From a checkpoint of a small transformer trained on Wikipedia.
Size: 16 layers, width 128, 2 heads of 64, MLP 320 SwiGLU, vocabulary 1820, 3.51M parameters.
Architecture: rotary positions, no biases in attention or MLP, normalized queries and keys.
Training: a variant of Muon for these matrices, 215M tokens, 6550 steps.
Each number is 128 + 24 x the weight over its row's rms, rounded and kept within 0 to 255. Layers, rows and columns count from 0. Numbers have three digits each. The size before them is the row's rms in percent of the matrix's.

# layer 5 MLP up, 320x128, rms 0.222, rows 241-312, columns 64-127
101:146125164105094090155155142119111112094130148097153162163082125175134119134096133181113115141158153129117108160151135126134136108120142127145121138117139139140065144142115150112143107167123165
099:136104132083143134133126148071125098111111072123109112150162114089137187148128111123102125110102127122087107106150139136102163164113102109120148139087131121138142114140113132151137117134130163
100:104118181144149166110101103074182139118110106112135162154123110150120092101103122147144094107149125117152132131138147158111183124076186136105135159114155091136154129157158142154082098087115160
103:100155120095118127129108168133132100102117173156145109130145158132093125155179145151177105127136120180169108139128131112152066141100138073154130089139149127130132174160155115162082126137160130
100:132121120129152160134129131159126103095175114156118120158121113124120114149125149154183132112161131086160144120176130115087121079110115171121121138156138084172114142144134185115156122115104133
091:115099142092124130127133162096097123116138105180155141116065141134116122138096143153110142140096092112109104169074105119115113140145114108120130149138156129105176113138172121087152114085161160
103:102109152145031128131134129149134174144117127114141148138119137202115093151168098128117097116154093126156156121144132136115104124163145151126142155119085121140152134134123147114113131159164116
106:144103155113159139102156157125109149172144126135114154111133125095112142154112147162089123183196109103140077150147117148102133164122091136149180154121149129128146094126102096147121166142129086
104:126109165112164182152131152124132119149103132114130149103137119127164132153123133148156138129095095124125165123167147124120166102133133149080181063125134142106144144114129136109053170173112090
101:142120114117126133124116131156114175113135110134091091151152108115143109122126138130127061133145150131115109146097116111115109167144094135105118135152103132142091133084169180161164148188130101
098:154115137147123122114148113174149166117093145109118107134164132089157120128126161153128123116157095110137136088121120145107131137168119123080149090144111114120114129112136163130143154110155156
100:184094127112086153182131162130156129139148118163181153111131149132126129121095128176168086132133086100118121102125137133106082138118127133200140132117132104141111114092123116158123149145146148
101:177150110131141117083164143154165132139100156132164146089133118141116172107134116177132077159152140174126143116133127089122107132138101102120122127144113098128168120133120116102157155102145131
103:114135144161125146130103097087143106127094116125113152120116137123170118162166141136132145158134143087109125102107156112163111100102103128103128173114148135142149100149099072098142124108096125
096:118091134111129180134115122162156120100118129144138120094127125116134086131119152116106156144137130108123112137152105134117138182131094110157143116124176123093116151103116098119113140092134100
098:147111113092123146117135149117086089145183125109127076130138123164190154123149121152102121110187121145076060134117149124166130102102149134137122170149162109106148097104110109141096143104142129
103:096108120176157131153127081099146166143139131139158107121177120076088156107137072128115181129088170134113149142139113123128170133139152161158137120117121103108106137135128100141154174103126134
098:146163110139120144079113134145136119139144092141153149122132126101106146183160132095159116097138126121145145142136181152121109094129156121096110143066126176092133137139155090128099112118126108
096:100146110130081119141172195133129112116132135114120116133135102135122151128131079089081123101116136144134110124153122130110111093155120144093126138114203141158100111137107155154147142139134208
103:116155122136114101129102157155096129131115111122117106131148115102160128135102111155159121149104138132062187109130107101116095134129123120163110124100144126137130160137123142165112141098146138
087:127123126145172137124136149120110067175114127101129111127095153100160104179129128131095129128131103115125085091124094118122092145091151148159122153129145118129145166132150105153152116120102123
096:112104149135131151139085152137164143125126142117098091090142104153079149150088114155084114125113086168147161160169143167090101140137136133122110099118141103089150170169104161144123162115146130
096:112086108158110123156095159095117138140164102115117147167125131117119151138102182145125121159128085141118172083107152199167133119106126095139179189117091129152135130148136154110158118133136166
107:122122106154152114137109124139146098099149093159160132159131128142099106121128120116121154156104109101151085115121172160102139160118066072133137142130144137072102151132129113117095124104129136
101:131121114135161114119147120100157144117115107138113104148121117118136115114167128121171133088127110146143115168136086102113179159106154144170104136153133174167150139132103150122125115143151174
100:121110146132151108134148147102091142156145086150143134120130102145111051093178135112132146122136119112070120121101102115115120151137109130133098082128126118107099094142140083136169142106133138
092:115131126142148086087123115127133159130106131150108143055109124175167112153125120140134070097090181107124115121117131135101148144113159092146142110119118110159173102099145121078117103142121124
100:126127099168165085170100115102164117134120163148139130107092135124165173141123124130133112126072147120111133135109112120131133132139091191132162123167146158124142106104070155152146110131131165
106:128129109078072117181075141155104116109130110150117104143109154165143102155124131117144121131117137163099127169115176107092166137154115134119115138130134140118132146122146143170120149137159145
103:121145130095152139129101098121138112118163155147180098090092120084103136092161147133122163117164124106157143101106117160146115129152129106124120125157106118166143098103162125122125135089122164
099:123153137120098142162096081155140155124106119146132142131112129102107089081116114118150123138149101163125130175143172118170186151105124141148102168102136111146139170149130113084122170096125098
105:128054141182115121136112115160117139127141137134128126121112095151117129121119146141141113128172102161125098145111112123114119137150120140103148049130131130140139139155112112090125075094148148
100:131158119161173148098152126146137130156142128122115140164149112118105152147144105129161164157141133120135123123113138109145102167164096159135088154157163152109119159081106147146131133121123124
105:123153154119145140113163134138126140165092134111149163139133131141120135120154105155133148136121088117150085138104099119089131112128178135095093143096130101151138162096135147134131142056126165
102:103125167088140116127069137129136092172178158121139119132125119122139116112105130096141056116149125131164094110160135146143111171138127149171108097097151082152147104122048115144155176127132105
094:134092118122093129155174157102117152148114137141112088166158116122112123109119109138152134107152184112161130140144131130123086109116137151130106107083132124048120114121143140120110073098145148
108:175119105132134162134112152146141145123102133119155134142138101122137121167119117159127119128181129127126116136146162131120121159107110108177117099097138133142122108129141119127130114158121102
095:167120102141107105109120157132162165078110122109154169099121137144148144149120142127125161146132138118155147152143118151128134145130144145171097114080123108087113189185132152114133141159137138
101:120111105154101152108125132100074103145170070155143116107158147115090138153117154123130116138133121119075154139121174121063125111131158160156140099139157170149126131155129128148136140087096165
099:114121160144131122147120110165146110142128124101109120137136145126130124183113096155131121125133100149154136072156154134122116162130137124133128108135170121148163157113141076143144162131159159
100:153156142137138126101095115083109145144097089135105117113166137081149118145104136085158094084137129102145161100122122149131131143113111172125098121115146094137145118122162141132129122167134121
093:119157109113155145123128139150136137137157148142116108119144133105105132139137138138144180115104109176102105176175106107111117147093106119127091149162161157177123158138139158172118146146144124
105:110132111156155152128127102092087122127105115115113105131135153127134104175118181151121100127154166102136097142151106163155097128156133140112181121111117152147092099114137165116170114159143121
104:145150100140139147089171160107123154134142148126108149089133082122149185094157098090107140120097120122105143110107092113149108106116084106105161115114145091123123163155103158134197120108116170
105:096066120088097124144161110153169091119160152128100146162107131153141078146157161145080137111123102112159085128149165155136112118106111134099124140141124113068124119122112142108108104110130145
101:129093105151142137122120148175102119117151167120127112099117099168089119158087114112138102112084163134091172112082135124103148174117101123116142192134128117152127147151153165149131148136102115
101:140147111162089122128119129108138179136112138121154163133106154118166099117182136156145186092126160152176139115140090158125118098147145118170132116135126128119155103132089214105128139151113110
100:127147122115094087135075104074135104156104140100100113145153136107105121148124134127144108153155125095102134105139168145134142110119140157134121105138136121145112122145134121134166128148144186
090:149131125139156111160125092189131103096151129159168143151106131136182146137182127112122155120132165162139153123167112132110104093146144103140121125124139113149142120097150144115145185127114089
100:123122177144155142105126138129117132124112133118094181107085090119107088123116159114125102166133103105137117093112156129108145149121113135149164118138117119138169124119134151109119119148112129
097:108097122111105142117105120100129118121141129121151123126143085116136126157112133130137097159168185127130112114104168159087153131109155138095148131141140127167095157174065136114142143134133125
099:154116158089117136150089120132094154100150120097125107171122125095150154104073137147105135139107108153141154148130192141132151145175084117094115126122087075109122136123181113103103121125137136
105:101109116129115107103106165119142143115142133144176157116092123156153135112084116150161116119135109141108131149121141108122174131104157111108123119133137101125157159120171134123103132125129112
097:136127129099128140151106123121131135105111120151148082110117150122068156126125137198132098092092123105161126164165136135136118136106148135135147125084083107165169119138143154119107152156153117
100:148145166113127138136099170120125120101148143121112141126129110105114096078094148162125163117127157081139129064124154122120109135110133141142154159093113125121134114100097162144103131150102138
097:174102126142143151131092134146115171128132114105171105144111133134150150147134124167154102112099116071130139144120150107135125120158144174088176165130095113092135129132117117087109087163111114
103:166155173093103092139141137141151115148109149162147096139145109169123101106133162107129143126118070129155153126158127113151108131110109111136122118109114148116159051142143133144160106086123104
100:183135135112155144095131139097104118149110101147162140109133107133137107106137136122168108122106113160135089127150136158137098148135142144139126131133147114180115163135107068093109120124166135
106:118140116140152143126138122129131162136101163113087086113141114106140170134148128145130150160105142176157106121113101129151148075161150138117149113075159127114089142094122107152133105124115132
105:126164113119128133190149106185130132161140132144108144140119136092124117085135147132106124131166136154106157111126097153103181119080124131131141151145126098146096105082111100106122147119130152
097:125150140118122179121108079170126121114113089141122137119157150149111140114126180101139133115176146102125170125094088087145094127110162128129105106150126083195158155125127106086127116065149171
096:116102092165097151143143085131135126148075123132152114121139144142148084150130125122161121113099152140138164143086083121177151091131098165121131095105139093116112122162102137136075107129157140
097:149115162117093125137118135102109163127137130123128112144120105123118154122140155088154182113146140124165146105122113093160104122143147087135153125180159133127144134183161106148160193070134141
098:160138159094148126164144118107140127181114111125152118112160077093105139133125131165107115145101106124079098173125141156137162104077128150142139118130183113129165103198107114162156134142140130
088:105171103082154130120093176122160128124134119130122128113112077083091119136102129104123124122128083133115108143128160157162141167140130140120167128113119138112134149116104132112127119115137132
103:136135074100132138115134078130126143121125128148097129146176130127104174131098138124130101103111089157143108126115152166102123103136146142107105127125124099140124120166099103142135118139143114
107:115145108141067126210121121104118160112119131149113109099143108142128119133156124121143116130147095135077135143116138176101122133194133129087112123128124130081152126098092120153096137125095130
095:128151150119096077133092091143130101112159140112129124127154167117121153116126082125147102123131147089144137077103157110126110123138121107086131132118142103194080122107142134112156156165134116
111:145102096164167115134135092102087079107148090141113122133143132106114111149158155139177108142154136148145132116143108169147122134156116141069136098115127096077081131118059145078142141124156097
103:113098128145092123107129107144125103153114146103112118157138145088135123134133134135104090135130147128165102130145120150176140104164113142077158064111189100087136145133115118120160065116126153
108:139121147084131121182120143109117135177121100124087092154122141099160148128140128129108143126131110128106154168129104100129154145135115149145105129175124122137100113098143152156140124113084111
097:120124136120139151149160131099140094114125133116131157106093109158101081153102102120158098099130116113163102133142146122140127091140129083153120108154154093108099128115125095133124097133153128
# layer 5 MLP down (transposed), 320x128, rms 0.264, rows 241-311, columns 64-127
104:147151147119133096138150085135133174136145105147088124118169106135180145108129124118140132148090167124075112141147111135075085142121127096121146148122126145104107116098146135099126139124116104
109:041124123129140123159130153114105134120111131095166079139126163130133152182126170135161126123117115159109151055123110112123167127117112114150141107138101114144141145125181156134111129111140108
095:124104086137066143107167142176172107150162135164125134116129137114111132140118168113166128126088134123143116105127121126138138120121120151116123122154095159093125131158136149135113082116157093
100:110148150122110109123195138145141104121138099147109131123128153142103132098144167141133077107073152139140074130081135123086133156133110125122141120131141082116143131112149104127169105085133125
090:109137134093152117111105117093140137143125108101147108146143148159145168076189137149118106106143153149148146120165165148083144092106120157145094132156147115172083176161073132122134095117131166
116:167096145152098123089184103108132108099112128160142108124120106084151106148146139133118122116143143099090120156088114148118145176134079123166120101108141173102101175141117120110118131110128163
090:135115113106098179096102118088142133126146133117095137125127122134111142154121162144144132090089129161101130122126157136094190165127122134137101166114119075103095080095112119147118099171129147
105:147137122119132155105132139144126094112139111105132106167134102113090110134152137161141152112106170168120102132136163151125120092105097121161085095171141159093138155137100169145132157150092134
100:120118090161123105136088124119143157099196158097112120151091097119131133103127101119087145091137134133124124097108143112088116136138134093141134113188113132121164136138172112120149141134093130
099:106150111135156133111133160165167152112109136121152150093091120150132155150148113134126127100115100112118108122115119145144177138162125104134103096100135120132120096099133141123142135139133171
088:092144136095160119142083088108075126145124153171156127172095133141131128079141108124120098135144106127156140154134119112135139145097146112135118144148120142127129138115157185094169096124100116
103:138138135157135121118165150147162126152129084116126117160106105111138148102080121103106147101075150127117120102090091134144115165126086122124134124122088139127123094102125093109149103150146167
096:125097131168155132122161139156096107126107095130106132115096140113189142127125094127118113092142151120134116124132103114107139099096122136134151111121160178156085092107174133104110115129123097
098:088122102114105140108149080151158130144137146198129078118093163129159135137128134104149166145119122120138101167107160136139108099121151146113125105094102123132105118142135159132128152124118200
095:145111138107080133148110108103105132139145167164119139131120119077105159155135077118107155166175138117128120112106110083117116151121121116102136113166118135124131137148130166152087110107092118
104:171115115128130127143121143175110122100131104163174099087145140116148154104155098158114113139147142083078089137141115162144151139106129137119138105159120138093155065136097144129056135168161093
106:133177073118141109115129143144126174119123104199086129134106116147094123140136138106105092139154143108132156145147171128147100154075152132123125139112122146067125102111087090104124142140162133
103:155131119107109131112133146090105140143129094071090180097148094131134141151118118119128109121105133138130108117189106103100138099097147122115171104134198101150151105107140096136115097106122166
097:109131077141091080149164116187133129131091084080139127151143132091110122086115128099167163110106122112119120127124158157123124141135142144094128124087123163120166118135127134113115151110111176
092:165170156154120129136139105155116139153129110110135119166123077127110157095144131084137111130119159094143171160148111151152143076106145090120103134188140086155113117130114131092147116139087116
094:152123126131148144124128141102131145128089169125147120126089127146160146124147118111143162146139128123147112166113100131107139158086147120125132067125130106160131145139157147122089221124148130
097:180128106133151119158161144151134102115132130182123114097126147131090097188128161149148099151120114145097161130115117149142101131074123131134183170117123099160117133163171146139111116092113154
092:131106169095133123116085155156115142138123146159133114097095116137110130101133179168179140116162148125145111135127176096119170147143151139109106139128128132155093119126127120108150143164125137
104:109125134134123046137150121128157131150131155107136137127133166147148124161130115136116146127149137141136160131159095150157087104185143155129110154138154152117119095103153114160165115080148138
094:110145167121135127105099097140149128137117126182144108074098150148142156158142114139156137092148145086104151133167128115149118132109153085128116153127088171138184170115109129113134149090142133
093:108152128139135137084118143131133130160082134143128133083143115104135108104129115147109149125117123161105098107119148100117133098119171091135107160169163088163129140119154149153167108155117141
105:119124126160112142173140111179126135161181148147118117148160124126158122037103116172121144107149113129144123163052113139137145138103084139138128125120139124111162111129119152147111136132121151
099:154135150119121120121156170126104122131100102123160123132102131112147134084154158183131135117143148128128101146182137101105115099157137127114133140143156119115134170120181095118157125106147126
105:119098120132127089151074126125160113129169105097156152097100152142090154088099139106136130146148127151132131155123147119156141126137107121083086155105132135190106092140130174155093144155136162
113:136138119148097107124108150177092120109144125097101171157164130138079182152140093120176135138115100171151130151108150108152177146131139122159129161110152114150110119116168150133113133126131148
101:100128146082119130145116142122113123115151094093088121124152144079155142098151101111134116093082144107137092100131147100098113148135138159125148139139165131119138120149075129132109131117138158
098:119126073099134147136132149121140111161125136120100107121154165126122127084094145101129083129146131102147149126135132145150112126123147108096114184130140099117115148116108161131143165084144063
090:126123145095117114158130103198132133113143158158113115149155094159130149113097090131122109113164131149114155145143080146061140137125200147120163143143151109124097116149135125107117137102111202
106:134165105159108120148074134132096157110107162116152143134101116117129129186136183144165149147094123148117162129100092123126101129111118175151129106169081106104160124128083136141110108138145154
106:125131124126198092127153093119126105128127122122097113123103094134106115045102128127132113114145126096108146116161121099127098104103184120101125142185137127142141106150148156119160132149131155
089:165123108129123128137146135120131069154153107134131157111139160093131125107134141124157159166139171127086149099122121144080122099118144175092120098105104146120117144129119083123159151114152150
095:103152127104132139144122152147135126119109147137108076113125121162098118102104102107144093158107153131132097087166093133122132083096115155102107100102172125165121134138112120100076156087158144
094:194103110166132110145099118084137139141095113128115115166119125127132155124092108109131068125137168112105096136142133143107155139122144095126164118131129086158121123115102148090130120112148138
094:124152121147110086122124126137113149144124113145131150127172154159100110172155112165133159132104113112142139114113137147132182130151130118142150114072112197110105125141129138122156127149121113
094:111101123124108128136093131112116117098158141126136100099087138084148104100164168116149081131119124109132119103144094150139150114132143123119108115160152138106112123141111094140095157114167133
098:124133164143131094194141138173124113110146142133130138184103111172146119060173170114110160124122145122092135124152138104111135136141134096149142139112144143144143092087155117124138134107123136
099:120119126109156126134113069156144100117105113159109095104133142128141118075140123104150159096125110130124112145156148170155104154133123094155163144128164194143100132126144110113165163102113109
103:107143163115100117132133119173159171090133111129144097089159139152111101131158071160132121128121093135098182130120127158155139143116101126139092153098107125122156186122152097135119125137146124
101:133124145124096142149135122117058133134134119125111158121168156130155163156114103118099105119138111167156131142135135141112096155177145121167157103116174077090176130125138162162130126117135085
103:116120137131125099164157120138105164087107120127190104132165172117133127176175106147145119132126095141106086089126138122133083119146126173109134099122129159188167145149130110092089129132120172
103:186111117148113097124105157148122124125172130148104103140116129112132172133141128122121175122101140100130119139118129162125136111105124113135133127131148107108174101129116116105106115110108120
098:156135117124167147162094104101130139171153102146146177168151154157093151116163106110134126128138071120137106153118150087105122159151190128096138151144078108123094146110103122126115149126071155
109:120160111154162115155129086152130091112119171135135092137149159141127120198133136141119129102130108096132108124120128154150145106143145117142126116181126131159143127112101089140140153118173152
097:132112095136140121135142158120129118134144146126076085140115112122081122113131086158100095110127128157154068089108173181150093122103152094105134100135142187137119111158118137117126118089131128
103:103112106090154146096107123150105137173110104132125166163141170120102123108103122147137148125099084122186086172130181105121130115091123160128121150142135096160081145166129113150060118125177107
106:132148104124110145095127147135116121120142164160141118106104155112117125178125150138107143141133139123104123107130179134131112149108104111156103153123099110111132109106084165116132123136146144
092:150158140111088123102133122155144123127097132131125168171178136106144113125173137103114100105132128126127133177089108116164160120115104189117125159174104097119103128119112140140145113105108127
101:126141138116088138146123112133181117144106184130132101077182164149137149164081162118154114108143133108136147141123078139108139098113107100139166127105109141124121158116104144142083178144137159
099:096139141107148118155134132132130091140125085101111127153077135139181116194117130158163124117180114147095112157135116101156147135128120124132135116137127109121117137129125098139137176105111087
100:105117101102143110129120129161102136099126118152164117126128111125127097086175130100106154108124147117117116128084147139128140108122153112114133122176146123113173092150131130152133128131140066
103:166114144100121116136154179139129158175128108109137126106128132171156116202156144112120130166098136093087111164104153125120138136132155158134161108134131117138123098121182108135139095159152098
111:151099169120088084112121128156144132099131124108129108107104095131158133120075158119087105137118161154107219120107109133118105141097118123154134130122080153102142134104113109113140111110115137
098:159131151123114144156113153185141129106152112093157104153148134142145142109167127160102160139144099132115123141138121111154148114159109184140114110115140118113099134094148144123124114109162158
101:159088106141093129096155080162113087109151104114146175159111187143136132118121083104122090134131104096131134150118145152081084117120116090118153144164150099174137093142118142144120131155108145
104:128119155099095123124104132119139142143120131126143107147128152111125163154115143114094135125159113132081108143169167102120176140102105149085114110146119131125093107148142083097134117142120143
091:126127142149129173121128155115114138172097166118164166131160106127128151114154167113114146130183102146095120159110095117127122137140121115157101115106086073104113160165085135111124160054135139
093:125118173165160131132137117076096138143116123142136131173106109149133143064143109138110136134104095102092153174155102086136159142142140145089142127129153094143122147138135100118077179162155129
098:103149125112086134137184124110121129120116127063142090110137145138126078100158146084063127119141120101122126119139133150138116118133140079107114102117177154133109113128120144108193107103091134
091:132185110148143074112125109102178162125075096110127122133176114125113167114139083107146141114163108146101120173134161089124128110181147114144097146114141102129112132168098128114118128106142125
099:143146138124133120127088141112130115109089107144166144112093089106121120128138100079178139125111140109157104136119168168113187144105162124137124130130075134123126113116134104085145061124138134
099:146149107134145108080141102151159156100156106134144127127110175118117183165128145120148087171157086119125097142107157132164130138117142145125144116114145100151134102120128116174137166126121144
099:124118138131128133074136129146104104112119150152171130162125110129129137120128124177108094154155112112166133134119143122160145219107135154159120106136133150156088133121160119084140164127176125
094:149123142136107113107110093075128148157135111161132099135119127107118091095113123108115163100162120177118096189131152141118064134116151115124153160137118090165141095118119177166142131167128149
105:117130106158116186125174116125164121113102130146106131089081188082144131151146168149171091107119126131122165143146131177164117187143146095117130106107111110108114122099118135121152134163132159
101:144119128131138166121158109123177115127143138137151143173104153141158161085099155105121111112159143113142122131062109142118131148152172107077114162130111101156132148130127097138132147158112082
105:133125127142128133137127146128148170163156122113113071126117119142111124194101152106133119131122103144117172176173122124155144147115137141104135113135125155094135088117130187118128114114132157
# layer 5 MLP gate, 320x128, rms 0.228, rows 242-312, columns 64-127
099:138122159171178136118139095101159117102131092147084141118111094084164099129111116121144150144139158143133108150120122094144100099106132143123126152157132147123112119141101161083124108178119122
097:103152151111122127144090112101112136124134151108125173121129167146129099164110166140145156132124148108162149140157140165086137103126138158154155085106171130114072140090152115133117091153122162
107:124164103164114127094112157090120090115126123112124157111100060115143144157130170149109152160104169142103114134143143183128148145120135125093136134136139098103086097139130147118161151108130111
101:116167145101119207101096096119150146136119136104143102177141141114108129162150117149118134088178132151119092116142136139125144099136116135156115114128130130149114150156140102104150096105126172
095:146106149126091131100133120161080154151124131101141167126117130115181147146081125125157128148136159126109117110162147139133116106126148145136081158158112104172137149079139138124089133095151105
106:083176129125130105118106148079082152162127149080122099136145131092130122133109073105122166091095137137127133123125111093141121111096128110128087116086127107115161122071120152109120148142133139
105:125103140134109068110128119108105091149170126091136131120124122118094123133107128126150120163099136130103100149131157162140104124063128121142142126123150144152158186134099147146122191101192180
096:109130166068118104130135145102104130151161113121137119114149118145118123132102101107150138110143120075141132148111084114105126140156123120117149120145131144157147115104096105104104085130122128
099:111139131118116083118192097120084128179151148141123133126137149159123133131107117103123132184097133143109165143101170116101163149110155083152118169136119113116151115125143135114112127120124135
098:123077115126120147118105094147133084087109147120118133131084127127111100116106115139141115101149152125107137176145171123139108159125113170080140088118148111162115135082105142086157134108126141
106:114136112123134118093132129088124062129145085180103150111158157137158122119123155122136137102092173138139121133118101161072119143132105131137122124157126148129125121113167120081124125151126137
098:179145160150124150095119154078136103127148114120124116178111138129128177130149100123163102124117116166122111132117115163137109164133086124101087169114100110141107118156158131114117123134101178
107:155114153126113110110139118106159172139124098093157133096151133094144135118147125117120121117121151174145087154125140146130136107110104109093146132138145127136139156130097093106101160117147110
098:153098164134077148128113137134156099095132163129083122105119109096120128164149162130139147052148155117120105094117156128130156106135117118149132101161134129133110149163111112091142124165147095
099:118103110167069129109104130138112123139081188087146110137170137174124118154091126181106107171132129122112099154164119129102154135104113123135109111158123153153146079110166099150120123141134120
112:178134141146068139121138130132123187121162121127193152139156109121120126098073099107133112140099107151149113161115138146143130118104133120147151175126152091098144155136129115141118160126144127
098:170110173165102169109089130125111091119126156123129101173140113140133156134098066120116146162082128138084133109115118100073136116158105135136135094130107083112139135057164150139121107125144174
102:126164115156139117080089161184160117143104130102134143094134119165110115111087112131098104183157137170161129120146120156135156154100104128183156064126136169153116109091109171141127131147142130
100:144128133130140151167100091135127108146131142119117123132110132113102097125149158146138126109147164118139121128128139115120082170115124146100127121140118086091164123117143086089138128136091146
091:124094124157099113128109092081138166137152139129110137098154093165133129129111114163104111108079161150145128144132136166104123160147179115148155109141102118142115096133110139156157118126114130
096:120124150121118161117126102134140138110120119136141124128173120128097131148139112139130115151199124141149154148109133111130107103106152118154128132111142130118116144114077154104143085123131139
100:121135097112129137155147168106131107125140165140084101145129107096162141162103104112099093108102140107129146123118108153085091148087127119155163151138121149135134166131127137140113112158133135
105:143113097140110136128156116085152115151131086147083156146127127100127157089091111067112101110162094132162152112134111092129159135157104081166142142138134154146154113136118136122179129127127141
098:118168136131127162146130127160163086067117189110140176113138093132131085114136103146158095111114135092140091118154109143153133092126145174080121116111114131075150150138108155139134102165158103
097:153147132103117090114137119136104108122092142130131162176149096126134129141140108132137098134185125120143148114159096156127181086098128098166122156099121161134093147123141069112104138055143134
095:114128116115155136129109126088118126096106134120108136106115112130094139130139137141075145150152125150166176116151094141085143148124103124128122146120146154126086163137131152097164098090127189
100:108120083112116138106155146157107131133139131149167097141136154119105133142118163083124138155131147086193126165106154132139150156093070114129153137120116131131156148127092154126092131141163147
097:164131148142148130125167123096147143128132135112103144172135117145137140127138105169087149114115143183133173128135119166116096143139099147115145148103156084130133147134139167122129098151145116
102:120104092153122141166178145109130119104168166160116145085133105146128110145101145150109141128158124144146139131101101138114131134116140120113097155154129161101115124166093121071129083098165106
099:126110118144110096116119138110084111113139169108133174138095161105105098067145127107154143119130132121121129154126111160111145095045135104197153106136132122098155133116104116085121144128157064
095:136122122132137146149106143115088148183093124142081138139125126155119162118146122134108132146153118138107101145104160116089148197119116151113165108122106133064141131128131113111139118110140127
095:116109127137147133166164102155107123140104113140124152150141085117092093131098117161133138113171172132102119108118173112122123140128118100150105114082154100157136134099083147118145134136119123
103:116144123181158162137166141103135167103084131117120088149127125092100128148117089135082133080109127145125136097159105153152095161147088097105150149144148124107158144123113116095126076125153120
104:134148131144139142154123138141136125134133134147133104141168169133120145168136091120146151092123142161169117097115119171175123126143165110110122102108129141160136154149159061146100137095132150
097:139139136143122117083156132169131191116161152122100155094132146087127134191120152116120156098089151099157144128148110155086134092128129101140157155103135134072121117106165143103076159135128133
109:153121125140109145151097132137117095146148155080123138192125083124151142117117139152125117132173120122103154119136142111122138112086115137100123108089143133139147140111133163122119126145096116
093:154164139103138110164165063130116112123131116108124099113124127117117112107107107127126124143133144113109128115138168089140139122183100166152096081187137115150078111091181105134110133099106127
099:111122149151151145106125141124145106129158154124150114098164121150148103165108167112100106121148117136141091110134124104170109126082165123126121083130218144121198148154116134131132105133128105
107:146126096108151117136129124133107094118133120107088102124161142125118114136114155120136116103104127182108147132186090134142122133158126101161137115098159113168096118128144118182107137085176135
099:130131128141122181164133174127107121117134167150186130151117123175103119113150099163147137135102107143106159165150107131130159112147135116136117104108134131155128096112115127142131132127092155
089:135127117096129112172120129130067140154116163126163134147131152094153150124114106112132132114103095153134102160154116129116105097106091121153154129128154145171111139089127145128164167117087102
103:127101165133128144106112130152150077130118116119073135149119101113125117118100095129099114115108118121107113077117148145141148155127103130108139139161101115097075153133094138134112114153128098
099:148135132096121095140093122128177104126140189127132117137150132138131160112182176153142129159087097121089119139161101112138154101131125154091132130136097153150083142118138122178112103103145169
102:135131110107099149127176097132124077132114120144164137135089114167154123101150115110096160132158127147111161134172124146151094161151099119146159118161116128124138146127084087089149145148114122
097:102097106164151142109102123187121122124120111172125147146139131118132080104110174136142167127118108144097109141089137120131165156117091128110157140142109116163125176119154113072107199110122116
108:122114144098158128130126117134126089129159100130108129116150126147130146132107103089108123077164103101115122160127151101129093146149151151137114121155126130151117109121138114144118151112108187
101:144151123105153129127170104181102140155135116124144134148177121138069126181106112170180086104128122176182149131124106094137138108104137107123121120119187106131160098159135136151164142131138072
098:131094085143173129167118117111171156085138126122136118103121129109072096116138116161126123117130112132123113073097163168126117115116102105106138152176140188131189117150125085117158135135128119
097:156103183113141191133139119120072101139119159137102188138113102122147138159120129115128115111177141109137122118139146138094165129129092160079164138134135115128134155098131158128097119131129125
101:159114109140121132139141144114133105177121160112092130120110135128104161137158158155099143140109119134109122172133131165158099123150131111177108171097141136108161140094153123138085145148185131
101:149142139124118125108139110067115106160115135107133133139143126113089124152096165175102125139077132125120123123138139139149145132117138127162112148128134185128177086088127119132139151116134141
099:122128098109112105104099131133143074152152160104143100080147127085161115157123151109094110145139115146104125163172110142114136188080103105117141147098109167133136154078118118131112169146150113
105:144158118154140187117096129123094134119091176135133124116109153115082192129140145124140155102106087138134129146165143131114083124105120141148144095105089130116114097148101102097090160133115112
103:140120102115151145153186077125168108178127142151119170112129094120107160147123147116159092186092120125174137139110161136148141113078141118133125116097152152095121144149120168101134113122091147
098:156152110141102156124140124090126115116104124099070152105128133093149118133115138153141158089155118186098108110160085123147131159148112152145096117088170133169114172122132116098164147128067149
105:120142132128118103075114142081103121122127137105106132130142105102128152163118148129132126149104144169098111130158142144103118131118117119081147135128102117077117139092179085109148112169162102
101:100093172120141109089113097120138128103122111148145166074098131135187107169140106147124117160118110131152083108124119111140110105123084115120128134110149132159168138122109118144106183100105159
097:156154132144109103148151147126118079171140131154079119107127146125119151146138157104115113117123135128124172158128126124128135094122119126129133107111150107101138085182137139133141122082128094
098:109166113123110107147106096128137170155121119117107143101124088133149138149143161098140119170105142098130132149160113120113140167150168145127097117107137138185133131139148139115134123105102155
093:170147126118139182161135111174143124093132122146142107111163159124145118134156168100141103134141097075128120123149092146180141166150109131134133135159119141107104140095160123098111131139166091
101:085140137156101114105125149103131166144096159132135146159136116156116163111077128124096120154105138133140162117143130125098142147126147085118111172178126109109131154135122120124129152165124117
103:148125127120148108189119203132142119072184145168146102144158114136103162118141149116128151090120110135105117110147145117116145131152094126141143143112110137121149126080124126138114160154124136
102:093126145173140118141057102097153142110145161127121113145160129158144160109126098152167132088106111128126155124113089097155138132148124122126101121111101127095118149155150125156121088119172117
092:164130120150087118154127151122106141122121155122149150097101124069081188134090093141129102142129117130154152114135157106082139155131121188120154123102129144141119132121119165107151117148102143
102:137132144131128145139124108104177132108140119104126124135143153126141126084134134088095113140135128158137122119198130156076109174152136161162116119141109125127136126137159114137109154102183158
102:137109105175155157114139133083112098137112130176158158119137103114129171147077144141099142176102162101165150108164134155130103152136168139130096091219147174149125143145101100101133138134109113
102:126109150140079138119133110066106116081139120109105122120155135136157130148156117125109138124140132169119118136160098188104179147114135121114120123105120156061094116151140103124116074111147124
106:182119150122100163157124116120121130066138085122110109173168107123188211136166119134109111142102137143122115097105142128155189119127159170114127122128163114144171118158105130145159144141144105
108:137157126142108136163133165161130113123100159155158109104109112113116167146151118132131169083135115150140105121137165073112127111128102131133124114126147141122119148120094136141137137125160118
103:173136118119093159094132101153124153085141095119153177143128148120132136094123104125146111129115130103087120115101124129107065127143118124080133150087127100185176165158143090090103148130159149
097:155135144090132181117059131130132136115174094096130097124159089118125156150098116136123106108137094142133108135105113130128160120117088132136121149135145112133133108113124141125075162174121142